Weights of a small GPT-style language model, trained from scratch on English Wikipedia: a variant of SOAP for these matrices, 4060 steps.
Each number is 500 + 40 x the weight over the matrix's rms, rounded and kept within 0 to 999. Layers, rows and columns count from 0. Numbers have three digits each.

# layer 2 attention query, 256x224, rms 0.31, rows 0-37,64-101, columns 168-223
556456498515518531435556473528483427565584538519384466520559479482560525426509505447498542500449494542501553403528482545468469459516519478497416446501493413532547434485
527440536415525387487546505467581525468568504531473474563525516454502460550394519490516491559547474535540444479508511486469441489506493475502492463459504458487498442496
428476461436488458552468586568568438582424493546526494570534456441592524363533538510472469490500553545536455555512539486482473550580523520441461483490507456572495438474
527492511453574532453519525497554527437575493534473501522488457512568494532452515500508549554478447572514448495504505538490434467543434483509500538524493470456489474561
567588481481444517496531436599510460538505540531481515499550496495428507508469490460540527523437562543533524501505509467500577600529511480530439551512523503516476542504
454484544453448494456517548451557502500477577484427456493539485579422529470467479529554589513465504476500462546466518550494578537515414562506509567468557509536524501534
477527444482496455568589429444542516446485450511432517563459498487461487499413537554501471493433464510487582511570467463471481520493577499406453507556535412488499507599
503533469475433501546451464514554487456522539537569528512474484429459524487489436456485496507496486574442532503549466479498514547508515476462472500487488423454516509439
564522541554551481497525540476470515509482480537481530439473487530494441533477509514514476508506433569551512534516465458482504472428527496470464483472570514432428509537
436453461472526467461494597535537466518515529536442548515454486448542491455440434502500496509513454494552506506501453491506467517516501473540439467552495377462519503497
545516473456469476550503478545487451513559587445489493480509532487520552488523512473563457569461472485516488556517550557480487473481550560567524494572491470452504463517
501533501588513563425410476447465562552449544505507605485520519492466489554542481566464502477575419471441462516504435472496436537415486476497511478478486518523456508462
412512440485486469532560501549495536535515526540508510481416455490502513441503532462477500578503469546503483486555561539568521500497454507491497497501499529560500459528
612496474531517481501557456518511471502561522469463510447467559502491494482520502472459477493461495491507498492466532499529542456527518443460495512514540541464440459446
514518581525513536500459465445428480528523540515495498482454491504533516543505435496461499535485426462508489487518544593525464569496499545449494443483542490514468532477
449512563445460546536542533512461457445500492457466518512550479531505529432580463561515545497491534442586433410484425444467466586613462476544483545481461519494502574500
497505465531504488533502492534538590483499506464496492493529494559439458488473533466530459530469513508526504446564558531483478465502515492518531515501472523455514498518
516490387500551479552539503547559520503571421485491439577476536559483521500414521480429520488584411550456436461500485548488449517446486546516513543495460478511501490506
487555473508497516463519585515457499540448475502488532490504558460522540503504487566467516521463479460504500479490526513545417470482489437426457489525498454567483480476
534475475506481476477542518490556469512527555518484499575548480536561570518536489557564499499484448460526498408488518550526526485561500546503472425494486478445482528471
552474546525492485493493394509460444460534540522491504430473499492438490495559463509538556539586460492490477466425547497485499532573591555528561470476534465420545532458
440468484457488491421484509432498463520504512515456550485468500534469495451471549525450542540501496496451551429489472496506488477513459445459541504554491499495495447545
470520492527491553531469453519595480536470497517435450446504459507471569527518457476495461519453522531531492526594429431490431480457492476468474525536638452548444552537
435481483515540507469576451473495517529458433429465538475446481517475533434513519524522471518427483489465460525487526508443506517527516494501466486525532450429500530457
531533479514403476432419487527525450522478472510516512484457536455502499515512541441502493543504516555516507493548530452460482432473537463550460557527509432520597448524
558461515429525530577483508520436504516475518463509524450506467520499427521500485545419472539551485420479484467469448508464584468552530465506531452498363476525519478516
468537453534451517505487459441564418554515480535492519474537506486471468489545480429473551532471503536509552457543422579604513544491524491470505552518535519481429523432
417489489514494506527551567451488520508436515517532524468474547561459455567460533498548507536472486431536426534419504531511536465511509454477410460535518533568506482492
478537461526464480586489494502509423438489496572429411458562445548526531497470507492394453522481533508489473492548524412556524530488501581502573454537558481454475582467
527480490502512510552498563495477472517570485510485497500522535552421508502441505461461530519530489509446499558520479462545459425596462522486524525517491532487499546505
559470452550496461527481422443476487463475502534480423578552506488528512484487555566417494581522541455493443535426494506585569526489500531452587503549571473547479475448
540494542510511475473524559418422514448426473525430506541483473473546457479526450486532564496459539515472491505494514436457570522476537494439527517533457472598517516475
544440537506469469500451523450495458505556435570550483582540478414524514612500498466565503482583420478519440505408439482533464384469441405504509494496481473458449442488
435470493478459436559520481562433495476517559551520465492480459460449525462467499513462483522481433517589398511551491491459470599451551446522509499486498545502467401534
499523526479614487493487528550458529507445477482464550532496506560472473546422474485542511476595460529500410529485476464477498532525490491539526571473545469541563495476
534536529482471498504421539491524552387436412495591535489439472475540553421488482497524443504441472542501418475525482565503567488484526487488534503619622465459512495482
585486487427454586560507471524505584517581526442539476496451543564526544462488465443446525448546434560442475452477458470402539512510467507456494516543495421533561460465
474513502528504562501481523509489543550519536479481452551484443471477496485499566551485474493478493519470490482465525474475534516547504431479406515576503462542411495544
541486545497492493536465494520483448483465541499503465512532549452493450407593533540523571509453455509487516499488543548493426512468547501450524557540543527533531517483
479473479515529508536478458512566506503556560402447418519438469443481415483505453511522510531468523463523497472497462445477579396448477548489526530467528462473596525487
512511518515475533496512498470477554504522481450467490528546439501516444472424514531498461583520490466491505510521521481474478539481544538448516473447450416502513487502
524530508519496507465526463500526556519468452460496548489400528523469406531522532495441565501480569478497530480456519479463522465477379469441475546471516468476486501569
511419575483456421509442523508489545569492549498554425538470438478457516505534461481497471459488526453474477430550547489552507504543508592467423466485413497528524501543
494491442457473548436503469437420519513527459511521522548521420530526468542448514505507451526521506429455435459497497529493425542485444542545446504432429420517507465473
510516435517487442474515533546436500487555493416533505480525502487461463530526506503440472423431594542487510496541531507564486467467508520473491528512454432559533535504
526451464521468560489475516537473524541528535464563482558523512531502516492411501488516517512477524465492641532536480483585528499532510443592489518546524445517556572492
490529543494464507483480521494482550490442515524515445433496504533515535567477455571448486467499475535476444513489524439493456458561481553462473506493448521541482460552
474545438495506487456492526538539565587463421429502553481486588498492423481465526473541511535459525492494483460470514506454504478533516546572577463432542504512505480446
554466500542528440452518534415464501531499580516492410516511532490441455403520467530516522541541533430486518537464560584579518526466519470494510465541595470483535560467
468490438502502506508466525458473490427536504505531543492441512470465492487505528504500484486473503484477484522454490440502500492571468422494476534480455504449494497543
455488572489445541470502491515514556448587476509490512516548479499529525506582460479541490466500480451528453525462484466501497528555490476506498489478528482537519520608
565515516459527570502460450459577455452506521526532517569481482513508383463527521523484513545481489431492481485506532488506458572512517418421535527539514487416574446493
528496521532433527497510549464454528551498461430481476463517511458546566544501497496498564490485497521479490454509479507520471471466464505453521517431494485539443518495
560525485507464507432447426443492424468491527501475499507523596463429394528479471438504499502499492533443485495494571521447518590539412457429532504479541526503522543502
582486448555482521463504441484491486472488518509524603563492461474474531491512515455533543453434521530486497541522531524425524413542485503523476457485537480607461501475
490525539564534506489549536470512446521485437493466483492452493527515499497517486466485530563458455469539434541521490486537526586525418561507539569529487498501521539512
403486549511460495544552541516465420493498450525475551509507460480521462525449475488493503466499490517531454497435523512512439511502435518475576585575476526491516586564
471488511474524459583471422534576550381494499534475507529466520485439524502543533462404541501530514441571491498521517449531514471491502515498546483498524501474489512473
537511501531461486533436461470490498473564501484513495505521523547427453529551519501490512511482518481504513547561540433585542435552531543487447495544406498541487535522
528510472464443514552450482536434491492494490466465488547542532515466491500541519478498513507441523465404549441493565558486476489434522427523459513466579530518487485448
522493482536516479525510514519549488557501487519543538482482510525538558487442501486509517464504531485502571513492490466477487442485499538588478447458511533515430494507
513465579513513553523465479498547412582458408536493504439498456507476511509557466542427528512464416459482489443505470532488477463488487477588553552494536526443497466535
500483467502538506414542549454528542527511537464563513441471523574459575419469472560541478472468514516457528498477511537505510511548566481436479402521509435527529542444
513484580577505496446470522529523455471538464453480486520449542529531499463604449483490542502445545485532464544504458471533533503433516430490500464501560473544532489555
457474575400520499478524395562519526559524534426464462495489497459565541473568502557496503450445521456489482464506493492474549532552488502517541577523482549547496524563
522524456438517517468543490533504526529458478486471531543479377487529498522577594491458485518478548488473503457561439513475459527422532528512516485444494466519477496487
539485499371486509503539482513490470493542433516501462446453531436497500489519503540469458476499502535506504438527436488538543474487484513529501558492446546485523549590
497458495549592449458478421473520478488538475445453429524565509510533512544514501507481516493532499456547484477527449494465523462547445507502503454504470442394450421526
487540527520504495538579482485472529449533525451500447547441471450528470495482533572478494549495517506547502598496522506504460493467471512507550552551508506523478549476
510490387454526478510522540464415535493524505482483529568467487519476478576443474527451507469545529445503466489462523569488497558506611490486522630421430477559427580461
485564483495516545535558532512525542547464490534503489539574545482565493536536497522464468534512512530493443520503547470521548527443497424470503502503508453562467514508
431500504480431519482474540547442566567495449453479465466490439471473463510528435493470503471516523509506521439503524494444582550493533536559512483442506520526553547517
521498413512534512504480532502546462524475497490507503433493515452509575529488500517457489481471535482489537545557475488522487530549439445535495479455549489468391459498
538520446422445506520399478472436479506447537528567534541530555498481475541500480514604540486510595445458482448525429484510511497542467484509528453512563484542569480451
600537496526512527487578442526518542508465612514556487559577431437406451517551555484505483477482523508511500461472478496556495515521517539411446440532457558480500452443
464424413565449555583428507494464488518497484462556507515425485510516465476485445554528469460493509533493450495473462467549527420447526549452531538439498498440478509524
# layer 2 attention key, 128x224, rms 0.279, rows 0-37, columns 168-223
520467476545510546529488542517482490478475523546555529454492475453500412553460442523492446477465537518520514509524497511518545431521563529438465518577538502428490554480
523445564548485544465524532471559461474406547530525535583525474511499412461470456549469562490558485558508471468495470556644553566527460460450532477520448583499456469535
558500540565524417477523514542503538489499427472484485535523515506488558479517521540476453522461516458406477508481533518454443367425563538510529494441461509385487546540
454509480481560502541476453534410524472461504454473467495447478450484493475488449541547536494534505517572529467512502470540461467587487522478535469612437437493469478483
435468480395500498512530469515513508496474541522501454534445524493534508497499555487439482501520475533566461517484461539540488573476562513517527364536492490472488489437
509460525533519447489492422523515486539514451536517507495533511468552579496515520547518516490493528515444484539530422503502548525445458531513515416495551558471536439488
495516480459507533498400492527507570457490550486423566500490476480514546464428500534568494463503497473523434432467521552484519514558474577551485514483509477457491452505
510477453494431488503513441481537467537508546483474482486516524487543470516441484538471505544451557571447459500480502506584518484496519501452540545523507563450491491495
482478524480509548535483445468445475464500552508487518546502549455497497499523482493491542531528453493522518486483509510487533522526498496566502503440436427558458471440
518567465544540396467512497435512554448492542507397539534502511530477496513531512570462559500562466552451498569499555480491452506477472511509459482481472510409457507536
540466517502466505433447521495529527495517460512512525531436523517593493412526474554502509465507519526531482565562533465498478514498511448485519497519470517488543523556
473463499505534572530536441463541440535555582490488471567459507532483484454490545526486561500542505501502423510481491564459503525522518551490478558481521455489494553485
508514480515484490509518385416469469522471525550523493550485492492528473546531523492463510461416525508490478551497542507522499471508531481512501493456533492521482529487
462526506490479526465440415466561518523457525510513392423524544513464564504506451490509408436488493528461486474437494450513506494504533472542459496505445480518544432462
499486455479530435487479505511525495424483494510472507486501464536515475466520449468448508502532508479498609480500496496483492494427545537494514511420510533532440514456
571470481445506507489534521485537511527513532581554458468506539534526557464478552527524474439453444554516474525454558540522504477490564552514520543516536422475522474508
464530461470493542482477520514510477562501467461483434472481556480507520563557522513480494506451497456484536518489516470556490502479486497500461435461519496524533506496
434473529532473565473505448528558486552488519559459493495480485501512525508538487508528507541467567538448538462518501438501523468493517530539519507507439527466543566478
495511505458489525528485496483445570558598522455452494463475526501440529464527485454519474493506417530481443568541506496525481480530498571610558499451467472546542558532
497560482484482539501451492523516580494503513467473545461463536533543451558455460484459459463551515539481497516540490446393525485457447473527428430546545520508515466514
494468468531437487465439472524475522430546501469456536507447514468439531484542463453522456425506522555485512445469582452534500511538422510492437463516450532462527530482
513484528458513514516521457506528521482519465558511509551486459496473488426460515508602513466504473516451457488509501517422502475514428490481510491481446485485459486472
574520451492481538521543540486446437540458561548562526433504443458449515464485493509515545555511561509481546543459495527524547620501550569508542534506464424535450500573
535535567439518541585478547543511459515526525485576560504466546496531535586473526455520489489554558499557562426536465455475540440439539443509512467442556473491474572473
476434523500502479541579496556564513502551551494451519527518459445494500520480520469518471480501510468533516549530491441494512479508474532494477539425418440565540495518
455503510502545444473502432545558560502499481493469525610471484522465510506577511526481472522511564537510507503471524453464575493490483585539513460526488527429491492475
594582475518497519513521520523546435498535477527512498496436572512498501523447498497506496458523568460508487462551474451496474541528494559465537494542513429517544462459
570466548542575509466470503516569496473600495506445473517535542528466495487456474525570510512534581499491517462522484511483502510473464479546485526432461500610451545517
559462472403454422529456486550515472518532484470470544506498466455488480427528592491493488531449510422498533477524385557477552531497438467431484483532495513518539532463
512517477443589421444477479438506492498563496484480533503472562505473475435537523565394510525511470529459485516506475547462508390436530522543575525486498490525519509568
474567492506482483540526460480492513568449449483499519459504544509486527496479484473464486556479465515489497460583518577535479509491473515512436525536530433478518497478
476455471482465521524544477529417504543532459503436542522525459459522524436555455468503521572424468505444517541495447534478537494511454476565504558587570450439535534521
474554514554530463561529574506554587528506479473547486519489435555443459476463500519554494457534472471477446493562557563463565477546437483552491534515514522447513464551
499483548475459498548513473523470462497479511500451420497542501501388493488510472448510444394529510549463552557518557439481368500521486535452453479450490498447499498446
506491518507460492446487558466551518518421513521422446519496445553453517571530510495506432522445427494466478514498566525482429459472491471499502487537510462498497497464
533536470517385537495402441556476537467517535531463400455600502533446585484531472392533439592565493550488517430584462496501521534564542518551525536508449563557544506490
541517446524533524515477445451466544478422639487401505480444484539490551435515580408460522486476519479496494547461518543499549548456499424530519425479590580410579512486
436509535500512402518482472388476548503501470512483600452518523500448511459539481512523550464528417519559466476465493578491474542479511545451563520480441520485506539557